config = dict(
    positions='rope',
    schedule='wsd',
    doc_mask=True,
)
Each number is 50 + 12 x the weight over its row's rms, rounded and kept within 0 to 99. Layers, rows and columns count from 0. The size before them is the row's rms in percent of the matrix's.

# layer 4 attention value, 32x128, rms 0.0642, rows 28-31, columns 0-63
102:54 49 64 54 45 55 44 56 49 43 46 64 64 53 34 55 46 54 40 52 59 54 40 48 36 58 56 47 23 35 43 51 36 53 44 78 34 73 57 45 50 72 44 79 62 45 37 50 49 62 19 41 37 64 47 43 64 39 46 62 29 56 42 50
099:36 48 79 34 49 65 51 48 35 50 47 33 56 33 57 31 59 48 38 60 61 31 66 68 54 30 27 51 30 51 63 40 69 54 55 59 38 43 45 48 67 53 31 69 18 48 65 48 65 54 57 51 50 33 67 42 66 63 60 39 46 50 56 43
101:53 47 43 54 42 46 58 63 37 31 46 67 63 53 49 61 56 41 70 35 55 26 36 68 07 34 44 44 62 55 45 51 48 43 65 56 50 48 47 79 44 62 26 37 67 40 42 62 41 51 41 44 54 37 44 58 45 58 33 38 51 38 42 29
105:53 48 45 44 61 32 62 61 67 61 65 63 43 43 29 41 44 45 51 65 53 34 50 32 64 58 99 60 62 59 42 55 43 44 56 52 44 70 61 63 44 43 25 30 46 51 55 57 34 58 54 57 66 27 39 55 51 60 62 62 38 42 43 43
# layer 4 attention output (transposed), 128x128, rms 0.0757, rows 28-31,60-63,92-95,124-127, columns 0-63
084:49 56 43 31 70 40 64 22 45 50 35 47 37 53 45 62 57 60 53 54 43 59 45 64 51 51 52 48 49 60 54 42 29 64 46 93 47 67 60 44 29 60 46 52 71 43 17 39 40 50 46 58 24 61 29 56 60 43 47 27 56 44 40 44
085:25 49 62 34 66 52 50 57 52 50 32 37 54 56 25 29 47 49 46 72 53 48 58 42 59 62 39 69 37 48 44 50 57 38 48 25 51 56 55 45 49 54 42 38 52 47 43 45 60 40 52 50 40 50 52 26 77 59 49 44 28 27 62 37
086:54 59 54 45 49 32 54 66 47 41 55 38 81 39 37 55 56 49 55 54 65 50 43 48 21 46 47 49 45 53 47 29 63 38 51 76 53 34 57 61 58 52 69 67 41 51 57 36 30 59 48 66 26 31 56 47 34 47 36 49 49 40 55 48
089:33 53 56 49 64 54 43 49 64 52 69 31 57 32 59 63 60 22 31 59 62 57 52 35 50 62 39 33 22 57 50 35 51 52 26 61 40 73 64 53 43 68 59 19 40 45 50 75 49 55 44 34 59 34 60 68 41 52 36 42 50 85 62 31
090:51 52 44 35 67 35 71 34 54 49 38 51 27 56 47 66 58 60 58 53 41 61 40 61 58 45 48 46 45 63 60 46 26 51 46 89 47 57 59 40 25 63 46 46 75 36 16 40 42 60 44 55 31 52 35 58 56 44 34 30 64 37 41 51
096:29 55 66 38 67 49 59 55 56 57 36 37 49 52 21 28 48 50 49 80 60 45 54 43 62 63 39 72 43 45 46 58 50 42 46 28 50 48 53 45 47 57 39 47 53 51 50 50 67 46 47 59 38 48 55 31 68 58 56 46 24 32 61 41
093:53 53 55 47 52 37 68 73 46 48 56 42 79 45 48 59 49 47 58 47 64 55 41 47 21 38 47 49 43 48 57 26 61 39 45 73 50 27 58 56 61 60 63 67 46 45 57 40 29 59 46 62 37 38 55 42 31 29 33 53 48 35 47 41
093:34 55 55 51 60 60 49 49 62 51 69 30 48 38 61 58 54 24 38 60 60 57 55 36 53 61 45 35 33 52 44 40 50 53 22 52 41 71 59 52 51 71 60 27 38 43 54 76 42 53 37 40 59 41 64 73 38 50 36 43 47 95 59 27
093:58 21 52 59 32 53 49 55 37 62 60 43 82 47 58 48 49 27 38 51 54 19 51 36 48 47 46 72 48 60 54 46 74 30 45 32 71 35 52 73 55 29 56 47 29 62 76 63 52 56 58 39 56 42 58 52 32 57 57 69 59 67 51 72
096:67 49 39 50 38 63 31 51 38 42 69 57 42 44 64 64 44 50 59 52 34 66 26 63 40 38 80 28 54 45 42 36 62 53 57 67 42 48 50 66 73 55 58 44 55 27 43 52 43 55 61 40 50 58 53 77 34 58 50 75 79 74 51 57
096:54 31 59 42 64 58 46 29 59 71 49 64 29 55 49 51 51 47 48 46 29 56 44 57 68 58 54 40 48 35 52 85 47 63 57 11 37 57 46 55 42 50 46 45 58 52 57 48 58 26 45 59 54 48 42 52 70 64 62 53 48 54 51 74
099:56 33 50 57 40 45 50 56 39 53 25 61 56 58 38 34 35 62 54 42 35 48 57 63 48 34 56 57 70 59 54 34 49 39 61 59 55 25 41 45 47 17 35 87 58 41 57 45 74 45 41 57 44 52 48 32 47 41 47 63 43 25 36 71
119:50 64 46 37 74 36 69 31 54 49 37 48 29 54 50 64 50 59 54 50 40 64 46 59 52 52 42 45 46 64 59 48 22 51 51 89 46 58 54 42 25 58 43 48 72 41 14 34 44 59 50 54 37 51 36 56 50 45 33 32 55 40 43 45
133:33 50 59 30 65 56 61 54 59 62 38 39 53 53 18 34 50 52 51 79 55 41 63 43 68 62 39 75 43 51 43 57 53 38 47 24 59 47 52 42 51 50 44 48 55 54 55 49 66 51 49 49 37 43 56 33 73 59 54 43 25 35 60 45
127:53 50 54 44 52 36 63 75 49 39 57 38 76 41 48 62 52 47 54 49 66 53 35 43 25 36 43 50 44 53 50 19 58 35 54 73 44 28 60 58 54 61 64 65 42 47 53 36 30 61 50 63 36 32 55 42 31 40 33 53 54 37 49 40
131:36 44 58 52 60 55 43 49 60 46 69 32 48 35 56 69 51 34 39 57 62 57 53 29 56 60 44 38 27 51 45 42 51 55 24 51 38 70 61 55 45 71 61 20 35 47 44 74 47 53 42 35 56 34 62 75 38 53 35 41 54 96 55 31
# layer 4 MLP up, 512x128, rms 0.0695, rows 0-44, columns 0-63
111:36 23 53 49 38 60 61 67 26 55 38 53 73 64 32 40 49 47 37 36 48 27 42 46 37 56 56 60 39 42 62 46 81 41 51 41 52 38 10 75 39 70 49 58 39 51 53 41 48 56 51 58 53 51 51 38 81 53 40 55 50 51 39 50
103:40 58 39 49 59 52 54 42 34 68 51 42 54 48 26 52 79 58 57 57 31 36 41 26 60 41 55 46 44 39 75 54 70 49 39 49 55 57 41 41 37 58 41 51 54 42 61 59 61 46 55 41 41 41 43 44 46 68 53 33 42 49 62 67
108:42 11 32 44 65 57 44 58 34 33 49 41 54 30 42 39 39 57 44 75 45 43 48 52 45 57 46 19 66 34 45 58 44 43 54 45 37 28 52 54 29 56 81 44 40 67 59 62 49 57 40 73 24 41 40 49 31 68 46 39 46 58 62 51
099:29 43 38 50 84 46 74 50 43 90 63 41 69 45 63 53 61 46 55 37 47 60 41 54 54 56 54 47 53 38 59 71 65 45 52 44 37 61 39 38 39 36 49 44 64 47 67 49 52 44 41 51 45 35 44 41 75 61 53 53 37 52 56 48
095:54 55 55 64 45 62 42 52 36 53 52 56 62 47 60 58 67 62 43 34 34 60 49 40 53 35 43 53 35 38 52 43 33 41 56 53 55 45 46 65 39 23 31 38 45 52 47 79 40 49 47 49 59 38 37 51 78 66 64 49 41 60 66 76
098:40 58 54 56 52 36 69 66 51 47 54 55 67 64 75 49 66 57 51 50 33 52 53 65 61 52 36 41 42 40 50 51 67 49 58 39 45 67 28 67 44 34 64 48 46 42 55 48 34 35 36 67 53 48 48 60 71 77 52 76 39 62 37 53
082:56 62 56 47 54 59 58 53 52 50 39 62 67 47 41 64 49 56 33 52 32 43 40 56 57 30 56 59 57 47 49 64 53 32 52 67 52 42 45 49 34 59 20 66 48 51 74 53 46 58 75 47 56 30 50 45 40 62 50 52 71 40 33 52
099:49 37 44 61 47 49 51 37 60 41 73 75 68 49 27 55 55 33 43 33 45 39 40 66 16 33 53 47 40 51 63 39 56 40 55 55 40 42 41 44 45 57 60 55 50 62 49 57 60 46 30 53 51 93 61 54 40 63 59 62 45 65 61 49
102:53 59 40 43 38 51 41 39 59 69 58 37 69 49 63 34 41 57 33 36 51 33 53 60 48 50 59 35 54 41 40 40 60 35 55 43 55 27 40 24 51 64 34 36 39 52 79 74 36 70 28 57 57 67 44 62 71 65 69 40 41 70 45 35
094:25 54 53 42 52 52 37 54 45 69 57 48 69 54 44 47 59 68 46 55 64 31 63 37 51 49 50 44 45 39 52 47 45 48 36 30 51 52 41 31 70 51 41 60 62 61 38 53 45 59 72 59 35 64 51 52 69 50 49 68 31 68 54 42
100:26 40 40 66 54 49 48 41 50 45 38 82 72 67 38 47 50 33 39 63 41 60 41 49 30 37 55 43 72 17 60 57 52 57 46 47 55 44 37 37 35 52 64 53 52 59 76 40 49 75 48 57 59 50 36 48 58 51 48 70 30 44 37 56
088:38 43 64 61 61 51 67 63 41 38 33 50 43 46 41 54 68 35 42 56 55 44 49 45 53 35 54 50 72 51 60 60 62 35 52 40 12 34 36 58 62 32 67 44 59 47 54 49 81 29 41 66 43 52 48 48 57 36 52 52 33 50 70 52
102:35 42 48 36 58 39 61 67 64 64 45 51 56 67 50 46 33 64 38 46 54 56 39 67 51 30 42 43 44 52 48 68 49 58 46 61 56 47 42 62 64 61 30 41 80 60 55 46 55 61 53 42 46 58 52 59 82 60 67 42 26 58 58 55
095:43 35 48 51 47 50 73 44 51 65 35 50 55 47 49 51 53 34 42 45 59 77 38 55 51 55 67 46 33 37 50 53 55 50 41 61 48 43 43 59 58 58 67 48 54 74 62 54 49 36 52 68 33 65 34 69 50 45 48 23 35 55 39 67
100:26 54 64 46 61 31 52 48 58 46 44 67 59 41 38 20 41 35 60 61 45 56 46 53 41 46 52 61 49 42 63 57 64 20 67 48 54 53 35 43 50 77 60 53 60 54 56 50 48 73 64 52 33 55 66 46 52 64 63 63 65 83 51 59
100:56 60 55 55 70 28 46 50 60 36 58 45 55 55 44 61 68 29 47 53 55 50 52 47 55 78 21 55 72 63 64 37 46 66 64 34 46 57 41 41 66 52 68 63 46 41 72 63 44 46 40 17 50 48 58 57 45 58 53 68 64 71 39 35
085:52 54 51 74 55 40 68 59 70 54 71 42 62 60 60 59 67 54 64 29 45 47 46 41 64 58 31 73 47 56 58 50 60 36 53 65 32 33 43 66 49 27 68 48 47 75 55 43 69 47 54 23 43 55 59 47 49 38 54 46 80 48 59 44
094:16 37 15 48 61 42 48 65 56 54 55 68 46 53 51 71 56 57 57 59 26 47 47 57 51 48 50 36 38 54 29 47 61 55 54 71 49 48 49 52 36 47 46 54 43 67 56 37 56 59 43 62 69 49 36 43 50 34 51 57 44 36 40 65
109:64 50 47 85 49 40 60 50 61 51 56 42 65 71 45 50 60 24 59 47 23 34 44 65 50 78 42 62 37 50 37 46 67 57 50 50 42 46 20 38 36 48 62 57 43 57 60 51 47 66 50 54 53 44 55 59 54 44 49 49 50 49 42 42
097:32 43 40 52 60 60 53 65 51 54 60 76 51 47 42 52 73 43 60 56 41 49 60 48 44 58 44 60 71 64 69 36 57 44 60 51 57 52 39 58 49 68 65 65 50 64 70 51 35 47 62 40 49 47 35 35 43 40 65 62 47 57 43 52
117:58 45 46 76 60 48 47 31 46 44 66 64 74 49 43 54 66 44 43 59 39 38 45 50 70 65 62 40 46 32 49 63 52 49 50 67 46 43 26 36 58 44 63 69 56 51 62 41 69 39 50 57 73 52 25 47 50 52 69 57 32 48 51 52
095:35 53 38 65 54 38 38 57 60 53 61 64 73 52 35 49 42 37 68 61 44 40 60 38 61 49 51 55 59 38 62 63 74 38 32 50 62 32 51 49 47 54 42 39 37 53 46 76 40 68 58 46 63 40 47 71 69 54 70 53 54 53 57 57
107:67 44 45 57 52 12 39 65 48 83 80 60 65 46 56 43 52 64 45 61 63 36 26 56 54 69 60 35 40 59 66 52 49 60 65 56 49 34 43 40 53 39 52 51 65 50 55 35 55 50 30 52 47 55 44 75 53 52 43 47 46 39 51 63
103:45 46 50 50 79 43 47 59 42 52 53 56 71 66 44 57 63 57 31 47 59 37 54 73 45 69 61 44 54 45 47 78 70 47 59 54 54 58 39 48 39 53 62 50 50 46 63 44 47 56 47 53 24 42 46 62 39 64 66 62 30 43 45 55
096:47 47 66 53 47 55 53 48 46 33 43 83 59 70 41 35 43 34 53 27 47 55 42 70 52 60 43 37 38 68 37 61 50 49 50 48 64 48 39 63 57 49 54 40 44 60 62 59 43 58 58 51 41 44 43 53 59 35 71 42 32 54 46 51
096:47 35 56 64 49 48 43 50 50 68 58 53 58 50 50 45 70 63 31 44 37 39 53 64 31 47 64 48 32 64 34 50 68 44 51 42 68 53 37 33 63 57 43 47 45 63 41 41 47 46 53 60 34 55 47 47 68 44 52 52 44 54 49 28
094:52 40 71 52 75 50 34 49 40 48 56 49 65 38 53 33 22 57 38 50 38 57 62 67 56 43 43 78 52 43 61 62 49 48 46 60 56 64 34 60 47 41 58 53 54 52 55 53 56 62 50 57 64 63 66 58 64 62 45 43 54 56 47 55
101:42 58 44 47 43 56 23 41 63 55 60 44 51 53 38 54 44 35 55 39 55 65 46 46 36 55 64 40 54 36 57 77 57 47 47 45 45 52 20 64 51 71 74 43 54 52 62 67 37 47 47 56 51 50 51 71 52 51 72 60 48 47 56 47
100:45 40 70 65 48 40 56 45 41 35 61 54 61 62 45 36 48 75 56 44 36 65 49 41 61 32 48 16 24 42 41 36 52 59 51 50 54 66 36 37 56 54 63 39 49 67 58 49 59 63 36 39 34 65 43 50 41 70 40 51 51 55 65 66
095:59 52 71 59 50 15 71 47 42 39 60 61 36 54 65 48 40 46 52 69 27 59 37 56 56 58 44 58 38 37 83 31 56 29 49 47 48 42 48 54 67 49 57 54 41 37 64 52 60 44 35 32 53 73 35 57 48 73 58 68 62 50 43 59
085:48 64 50 58 47 58 26 53 58 51 58 45 62 39 65 74 32 54 53 65 59 54 51 29 38 47 53 57 51 58 45 34 41 44 37 51 49 64 49 43 51 64 50 51 56 44 46 41 50 72 58 59 61 59 25 43 44 48 39 38 36 80 45 41
092:54 59 50 53 48 47 43 51 50 59 53 35 58 27 50 63 61 57 41 48 33 35 47 56 50 66 46 51 42 52 27 59 48 41 55 65 69 64 50 53 46 55 48 41 55 67 36 73 39 58 38 70 45 48 25 33 45 59 64 62 57 69 67 41
089:22 54 60 41 53 60 25 40 55 69 50 53 55 45 60 52 41 35 32 38 54 35 42 51 49 65 29 66 55 56 54 35 57 61 51 37 39 64 35 38 41 39 39 53 54 41 68 40 46 56 53 51 61 44 47 49 58 41 58 71 56 55 46 62
102:33 36 37 45 49 55 57 42 64 43 48 61 63 41 42 51 48 41 48 49 36 31 34 32 81 57 64 33 38 58 56 59 50 44 66 41 60 36 49 31 52 41 63 62 43 57 42 52 49 59 36 35 72 61 35 51 56 60 51 60 49 60 42 53
101:51 47 31 42 74 41 66 37 47 53 61 50 52 49 47 61 57 43 50 38 48 48 49 63 46 33 32 49 59 56 38 61 46 42 36 53 40 67 47 52 28 49 58 44 70 75 50 41 66 52 41 70 39 63 30 46 55 73 65 54 33 56 58 51
087:30 62 45 45 37 69 52 60 61 51 20 46 63 61 47 41 39 68 69 54 31 66 35 54 46 48 53 57 64 37 58 49 49 59 50 48 59 44 59 65 23 57 56 36 60 39 43 45 41 35 51 45 42 72 57 60 41 55 52 47 32 51 66 58
091:47 48 48 56 43 29 37 52 51 64 71 40 53 51 33 56 38 38 47 65 21 46 59 56 42 65 64 53 30 35 58 52 33 44 45 66 58 34 54 44 48 42 39 56 62 57 51 46 59 60 29 52 59 72 49 69 31 26 38 61 44 64 57 63
098:53 36 75 38 68 14 52 48 36 35 62 53 45 68 35 44 48 31 39 47 42 69 36 68 48 33 56 43 41 26 52 48 53 32 30 34 67 54 50 51 41 41 51 55 49 49 58 42 35 46 40 47 56 60 67 37 73 45 63 50 47 69 36 53
094:58 59 29 86 62 40 32 52 52 51 35 54 87 37 52 29 62 49 57 67 39 26 58 67 39 54 67 44 57 62 47 54 68 42 62 55 45 66 52 54 46 30 45 52 72 65 56 69 57 59 51 59 63 54 49 56 43 56 44 51 51 66 50 28
077:55 47 45 44 46 25 58 36 51 67 27 46 61 59 46 65 35 48 41 57 44 50 53 65 58 66 58 60 47 59 47 44 56 48 32 51 48 59 55 43 64 57 28 44 33 57 46 53 55 51 36 46 50 30 45 42 44 44 27 35 48 44 52 48
081:55 46 47 45 56 53 50 51 48 42 23 48 48 64 47 35 54 56 41 51 44 63 50 69 37 54 46 55 57 60 47 70 75 38 33 44 39 37 42 52 26 46 41 59 42 64 71 48 46 55 60 52 24 34 49 47 94 52 42 42 50 60 44 54
110:59 54 54 51 57 46 56 44 43 64 69 50 75 59 43 57 49 40 31 44 58 42 26 45 62 52 73 38 65 57 64 47 74 57 66 65 52 23 40 44 44 64 44 40 70 61 54 65 63 48 31 61 62 67 37 71 66 49 45 39 46 61 52 56
095:48 57 46 59 49 31 54 40 40 34 79 43 41 42 52 48 50 53 45 61 49 79 48 66 55 66 37 57 46 20 61 43 38 55 42 39 55 47 33 65 43 47 46 50 46 52 44 58 64 69 52 69 48 46 59 40 66 48 41 47 66 54 46 58
107:40 55 49 58 55 40 76 44 45 76 54 36 58 37 31 26 41 66 31 54 36 62 30 47 68 55 58 32 45 41 49 43 63 39 70 46 59 22 54 41 48 51 60 49 61 46 46 58 61 44 57 45 49 58 32 47 83 68 59 36 54 44 50 50
094:28 50 53 41 71 35 54 48 61 62 46 38 46 46 24 55 42 34 62 48 62 52 48 49 60 57 54 43 45 54 59 61 55 44 55 30 42 43 47 63 43 54 73 52 34 59 69 42 47 63 27 49 56 64 29 51 47 50 52 46 78 45 75 37
# layer 4 MLP down (transposed), 512x128, rms 0.0525, rows 0-43, columns 0-63
102:42 29 62 51 52 74 66 35 65 61 61 34 57 37 29 45 52 49 39 47 39 38 48 43 63 44 27 31 42 59 42 34 58 50 50 23 45 40 56 53 35 70 65 81 75 72 40 51 59 55 69 45 54 60 53 55 46 36 46 35 46 58 50 57
103:40 34 46 54 52 62 50 44 43 54 46 42 86 45 53 33 28 37 62 32 57 46 55 39 64 57 53 38 56 59 50 47 40 60 41 47 75 52 35 75 59 66 38 51 61 43 38 61 51 34 46 52 38 38 46 65 33 49 65 64 45 50 55 70
100:56 46 61 48 43 35 44 66 49 50 39 50 35 50 53 44 56 58 72 43 64 67 35 59 69 44 59 63 57 45 34 43 44 50 41 54 46 39 62 46 60 23 50 58 36 66 30 53 22 51 40 61 38 47 40 62 42 49 50 56 39 67 46 54
098:47 50 64 34 46 45 28 28 28 60 47 43 59 64 30 62 29 37 65 40 51 51 76 51 28 43 58 83 64 43 41 30 51 67 64 61 85 59 34 62 59 36 39 47 56 39 31 62 62 46 39 53 76 52 52 38 45 48 45 61 63 46 41 61
105:58 70 64 44 50 52 66 62 33 54 45 43 69 33 66 62 47 52 64 45 61 42 55 55 58 48 38 35 48 56 23 35 46 53 18 54 48 45 50 45 59 45 48 66 31 58 48 37 47 38 51 71 51 40 50 47 59 36 39 58 52 27 64 29
089:48 65 64 45 38 57 41 65 60 78 43 55 61 45 51 51 56 68 46 36 46 46 54 74 55 72 29 67 60 33 55 41 50 52 33 43 52 43 63 38 39 42 68 50 50 48 72 24 41 57 34 37 54 61 46 40 45 53 53 39 69 35 25 64
089:27 61 51 51 51 55 34 84 49 65 71 67 44 70 60 47 40 38 58 37 64 54 66 45 50 55 38 53 53 41 51 41 47 70 31 44 35 67 47 56 34 27 64 41 58 56 32 39 52 44 54 49 50 46 56 50 53 52 40 46 55 84 67 46
092:38 80 34 42 36 52 33 48 51 61 50 49 32 48 49 36 50 57 43 48 39 52 40 44 50 60 71 69 46 70 51 51 49 49 44 50 49 47 42 31 41 61 57 51 41 45 45 23 46 69 37 36 52 42 56 50 60 42 54 48 47 54 40 52
103:78 40 52 34 24 44 56 61 51 49 51 34 40 48 39 38 37 44 35 54 46 31 52 55 38 55 38 27 51 50 58 58 61 35 64 51 56 28 59 44 39 58 61 65 47 76 32 39 48 37 73 67 49 70 52 56 64 69 54 51 57 52 46 66
094:61 32 53 53 65 60 36 46 68 42 42 51 45 53 61 58 63 54 58 47 46 35 53 45 53 31 47 34 68 41 42 36 48 51 41 85 32 42 51 53 57 55 57 63 52 45 31 79 43 55 56 62 37 34 69 38 35 52 48 63 36 43 49 64
102:69 25 33 28 67 49 45 60 41 60 31 46 47 37 57 50 39 42 61 50 46 48 69 79 34 46 67 44 53 51 28 58 61 57 55 34 62 42 51 63 66 27 52 39 64 44 46 52 56 44 69 77 61 61 67 58 58 58 46 37 49 34 57 58
089:38 26 64 82 36 45 32 36 53 38 57 41 50 42 47 52 34 58 54 47 58 57 54 43 46 55 49 60 45 45 45 43 49 63 58 52 93 53 55 48 49 70 31 51 41 36 37 56 28 65 50 45 41 44 39 70 52 47 50 33 58 30 51 56
100:33 41 39 35 47 33 42 39 39 42 49 49 46 60 51 52 69 55 60 30 39 42 36 49 48 29 69 65 55 56 56 64 51 79 40 43 39 30 59 58 46 42 56 58 46 47 48 50 44 59 67 47 49 48 64 56 62 46 29 57 40 65 64 43
095:40 29 56 49 50 49 55 44 58 64 68 53 43 62 35 38 44 46 52 30 70 62 49 52 42 44 53 67 56 51 72 55 63 61 39 53 70 29 63 61 45 47 68 43 25 56 47 46 47 63 47 37 64 32 50 48 53 50 47 31 45 32 42 48
102:74 22 50 29 67 64 74 62 52 67 33 44 50 43 62 28 61 60 66 57 63 60 34 57 57 36 44 28 55 62 52 52 54 77 67 53 55 55 72 54 43 65 39 46 37 43 51 59 46 32 42 54 57 69 51 37 55 46 54 46 40 53 70 38
100:76 61 57 42 24 52 46 52 47 55 32 27 47 37 52 40 39 63 38 48 48 44 34 36 70 53 63 46 30 47 41 60 53 37 30 48 48 46 54 42 65 54 49 59 43 40 49 55 43 57 54 79 54 40 46 25 59 19 81 47 34 39 44 52
082:34 32 62 39 59 55 71 24 36 48 32 58 72 35 36 48 29 51 38 51 58 51 40 30 65 45 70 46 59 36 52 70 51 63 44 61 66 51 56 30 74 57 34 31 62 42 42 62 39 51 32 46 58 59 37 32 34 57 59 43 47 24 58 60
095:57 61 64 38 37 39 49 55 74 57 65 39 49 53 47 61 37 59 59 49 52 25 65 54 46 35 28 52 44 37 71 46 53 29 62 72 28 74 69 46 54 33 52 58 41 37 52 46 54 48 24 61 68 49 37 45 53 58 56 52 62 62 68 38
105:43 56 43 40 39 56 70 53 61 31 54 60 53 55 46 60 33 34 48 60 45 77 52 44 66 52 34 47 42 48 60 63 46 33 29 59 65 41 49 73 60 36 52 55 63 58 39 52 60 54 54 55 35 64 54 76 35 67 56 42 44 56 32 32
086:56 50 67 67 74 34 33 53 41 48 35 39 48 56 42 49 46 27 46 50 64 45 38 52 65 48 49 37 37 34 62 65 46 53 56 50 49 53 62 32 44 50 47 51 47 52 55 74 65 49 45 46 39 46 56 51 29 57 39 36 79 50 34 62
113:49 41 38 50 61 58 44 52 42 19 48 71 79 55 41 44 46 50 50 25 45 60 53 34 39 77 49 50 28 42 45 67 48 68 39 45 66 53 43 26 49 46 46 46 53 51 44 56 68 60 69 73 64 27 49 60 43 40 43 46 48 21 70 66
093:72 69 45 18 64 61 53 54 45 59 34 46 27 45 42 63 43 42 29 66 51 70 27 60 59 47 74 43 54 63 35 45 40 39 51 32 37 55 51 42 59 41 48 61 45 59 56 36 59 44 40 50 42 69 70 48 36 40 55 55 57 36 51 43
119:53 36 55 44 70 52 34 33 40 55 45 73 61 58 46 68 48 33 63 43 64 57 62 60 56 54 53 58 54 61 23 62 40 56 46 41 55 53 36 50 23 52 69 51 55 73 39 57 48 40 61 44 51 38 63 41 57 49 78 44 48 27 44 47
095:89 59 47 57 48 47 50 33 51 50 56 48 16 55 44 70 39 61 65 51 56 41 27 70 57 52 49 43 72 51 32 33 50 36 52 41 42 49 49 41 49 69 73 73 33 35 39 46 44 65 43 57 46 47 60 67 48 33 55 58 25 52 51 56
094:49 59 46 57 62 38 52 70 50 52 59 47 43 67 58 36 42 28 39 45 32 78 41 55 45 30 53 35 52 70 39 51 70 42 61 64 57 56 38 60 51 58 58 65 76 39 43 42 49 32 64 38 62 59 52 53 53 53 65 43 40 41 50 43
093:68 40 43 47 66 57 51 63 83 44 53 68 25 71 68 56 64 48 44 68 42 38 48 37 48 40 49 51 63 34 42 50 56 66 43 42 32 39 36 51 72 48 64 39 61 54 65 43 49 48 65 51 58 51 41 42 42 59 28 29 58 66 35 55
100:42 25 46 54 72 62 55 66 71 49 56 55 51 62 54 71 51 42 41 70 74 39 56 44 70 44 64 50 43 37 42 62 35 49 51 36 48 59 35 39 61 72 45 50 57 57 47 46 52 37 46 42 19 47 27 55 43 46 63 47 32 42 56 38
098:76 35 37 48 60 52 57 66 56 42 44 37 60 42 40 70 62 44 50 50 48 48 48 43 59 62 43 57 54 55 30 40 55 44 39 36 68 44 55 59 67 60 42 66 31 41 37 47 37 25 32 61 44 76 72 45 35 59 60 52 61 36 65 35
104:41 46 59 28 59 54 67 54 46 79 50 62 32 31 48 53 53 53 48 39 49 40 57 49 62 52 30 58 45 55 44 57 32 32 64 45 50 49 53 60 56 61 33 33 58 44 73 45 70 38 48 47 25 36 63 50 49 58 39 59 45 61 51 55
099:57 62 46 58 36 54 64 70 58 63 34 51 28 27 66 41 42 47 44 64 48 61 31 47 33 37 58 54 53 51 39 40 41 52 57 13 43 46 61 40 51 46 62 58 67 31 55 57 45 66 64 50 45 50 59 40 62 14 61 49 55 53 54 51
093:68 70 48 37 55 59 63 45 39 60 53 53 24 62 37 40 77 73 44 41 31 57 50 46 44 53 45 64 47 55 64 70 49 51 38 50 20 51 59 52 60 52 53 48 67 71 63 45 47 26 44 64 57 39 51 40 58 54 61 56 56 39 50 40
087:53 99 37 60 49 32 49 57 54 33 66 66 49 45 27 51 53 48 65 56 43 54 67 30 63 43 53 55 61 36 54 49 59 60 43 51 47 50 62 31 46 41 60 67 51 42 51 47 67 43 55 49 74 48 40 39 34 36 56 50 48 56 33 57
091:62 63 36 45 38 56 56 84 41 26 62 39 28 47 39 62 61 56 58 68 51 64 29 39 48 49 41 37 34 30 42 54 38 32 38 46 45 46 68 69 59 66 61 52 76 68 60 34 50 28 46 44 55 70 42 69 74 66 49 44 30 59 63 52
098:58 48 52 34 45 36 36 31 57 74 52 37 47 53 47 56 70 43 56 38 34 56 48 43 57 57 34 98 57 45 37 45 46 44 18 36 37 68 57 60 55 56 50 41 63 46 46 54 51 63 66 57 46 49 53 81 50 41 73 85 53 31 65 55
097:35 19 54 62 52 72 42 18 67 32 62 34 57 52 27 45 46 33 69 45 44 69 52 83 57 53 75 49 54 62 52 68 31 64 48 50 61 53 48 49 70 61 35 46 34 63 57 65 56 46 42 47 48 53 49 42 52 62 53 39 49 60 70 37
087:63 50 56 62 64 27 53 20 38 62 45 56 51 48 46 46 46 30 40 46 55 48 46 49 38 47 49 38 61 44 29 58 47 40 54 46 38 41 55 55 56 52 26 63 37 52 58 60 72 69 47 76 58 43 60 49 52 46 24 47 58 58 38 59
099:44 46 63 39 31 46 65 52 68 65 29 55 33 53 36 52 53 61 51 41 78 33 45 34 52 40 50 50 53 60 55 42 47 63 55 42 37 26 45 59 50 27 56 60 37 52 58 38 46 59 45 56 44 54 52 46 57 58 37 56 42 34 61 68
100:57 18 58 73 53 40 61 41 49 44 51 40 37 63 38 50 56 61 60 47 68 36 54 61 44 56 34 28 56 32 45 74 50 61 45 18 36 58 36 32 28 55 61 38 65 44 36 34 42 46 58 41 55 44 61 49 63 61 72 52 37 57 64 47
097:64 44 53 50 29 55 49 27 65 53 45 60 51 61 46 44 37 60 39 55 56 41 37 46 47 66 59 32 46 59 54 44 61 48 77 39 55 49 49 29 55 60 48 47 47 54 38 42 29 68 60 39 56 60 47 40 53 30 30 53 29 55 59 50
080:46 38 43 62 65 38 46 65 66 35 38 52 58 53 73 24 57 26 59 49 43 45 73 43 43 49 41 42 37 66 51 57 50 51 45 54 57 62 35 54 43 42 45 59 65 63 45 56 77 48 70 63 58 32 50 55 43 50 40 58 57 61 55 62
088:35 53 57 61 57 59 49 56 48 47 69 58 73 35 61 53 41 46 61 61 54 44 40 49 42 48 62 28 36 54 47 44 39 50 55 18 92 37 52 51 62 61 45 46 53 29 33 59 47 61 51 30 54 57 55 67 36 56 51 50 48 42 47 63
115:45 30 43 48 31 49 50 65 62 36 45 50 53 26 53 69 75 66 44 48 52 44 41 44 49 34 48 56 48 44 35 44 51 46 43 50 60 72 51 48 25 54 39 50 75 76 71 43 52 34 22 56 26 45 73 42 52 48 63 49 61 66 64 59
101:51 38 46 22 70 64 61 53 50 75 49 59 54 60 36 58 58 52 44 44 30 15 49 45 33 63 58 46 68 43 42 50 75 40 39 49 35 34 61 50 49 24 54 60 62 50 42 62 57 48 57 39 73 65 55 52 46 39 69 46 56 52 56 56
104:60 14 35 46 54 44 54 63 32 52 40 69 63 59 60 38 61 32 45 52 49 33 34 51 25 64 57 53 63 61 47 72 52 44 59 52 42 42 53 53 49 62 50 49 58 51 39 47 39 41 46 69 50 56 63 66 38 53 48 58 13 41 75 65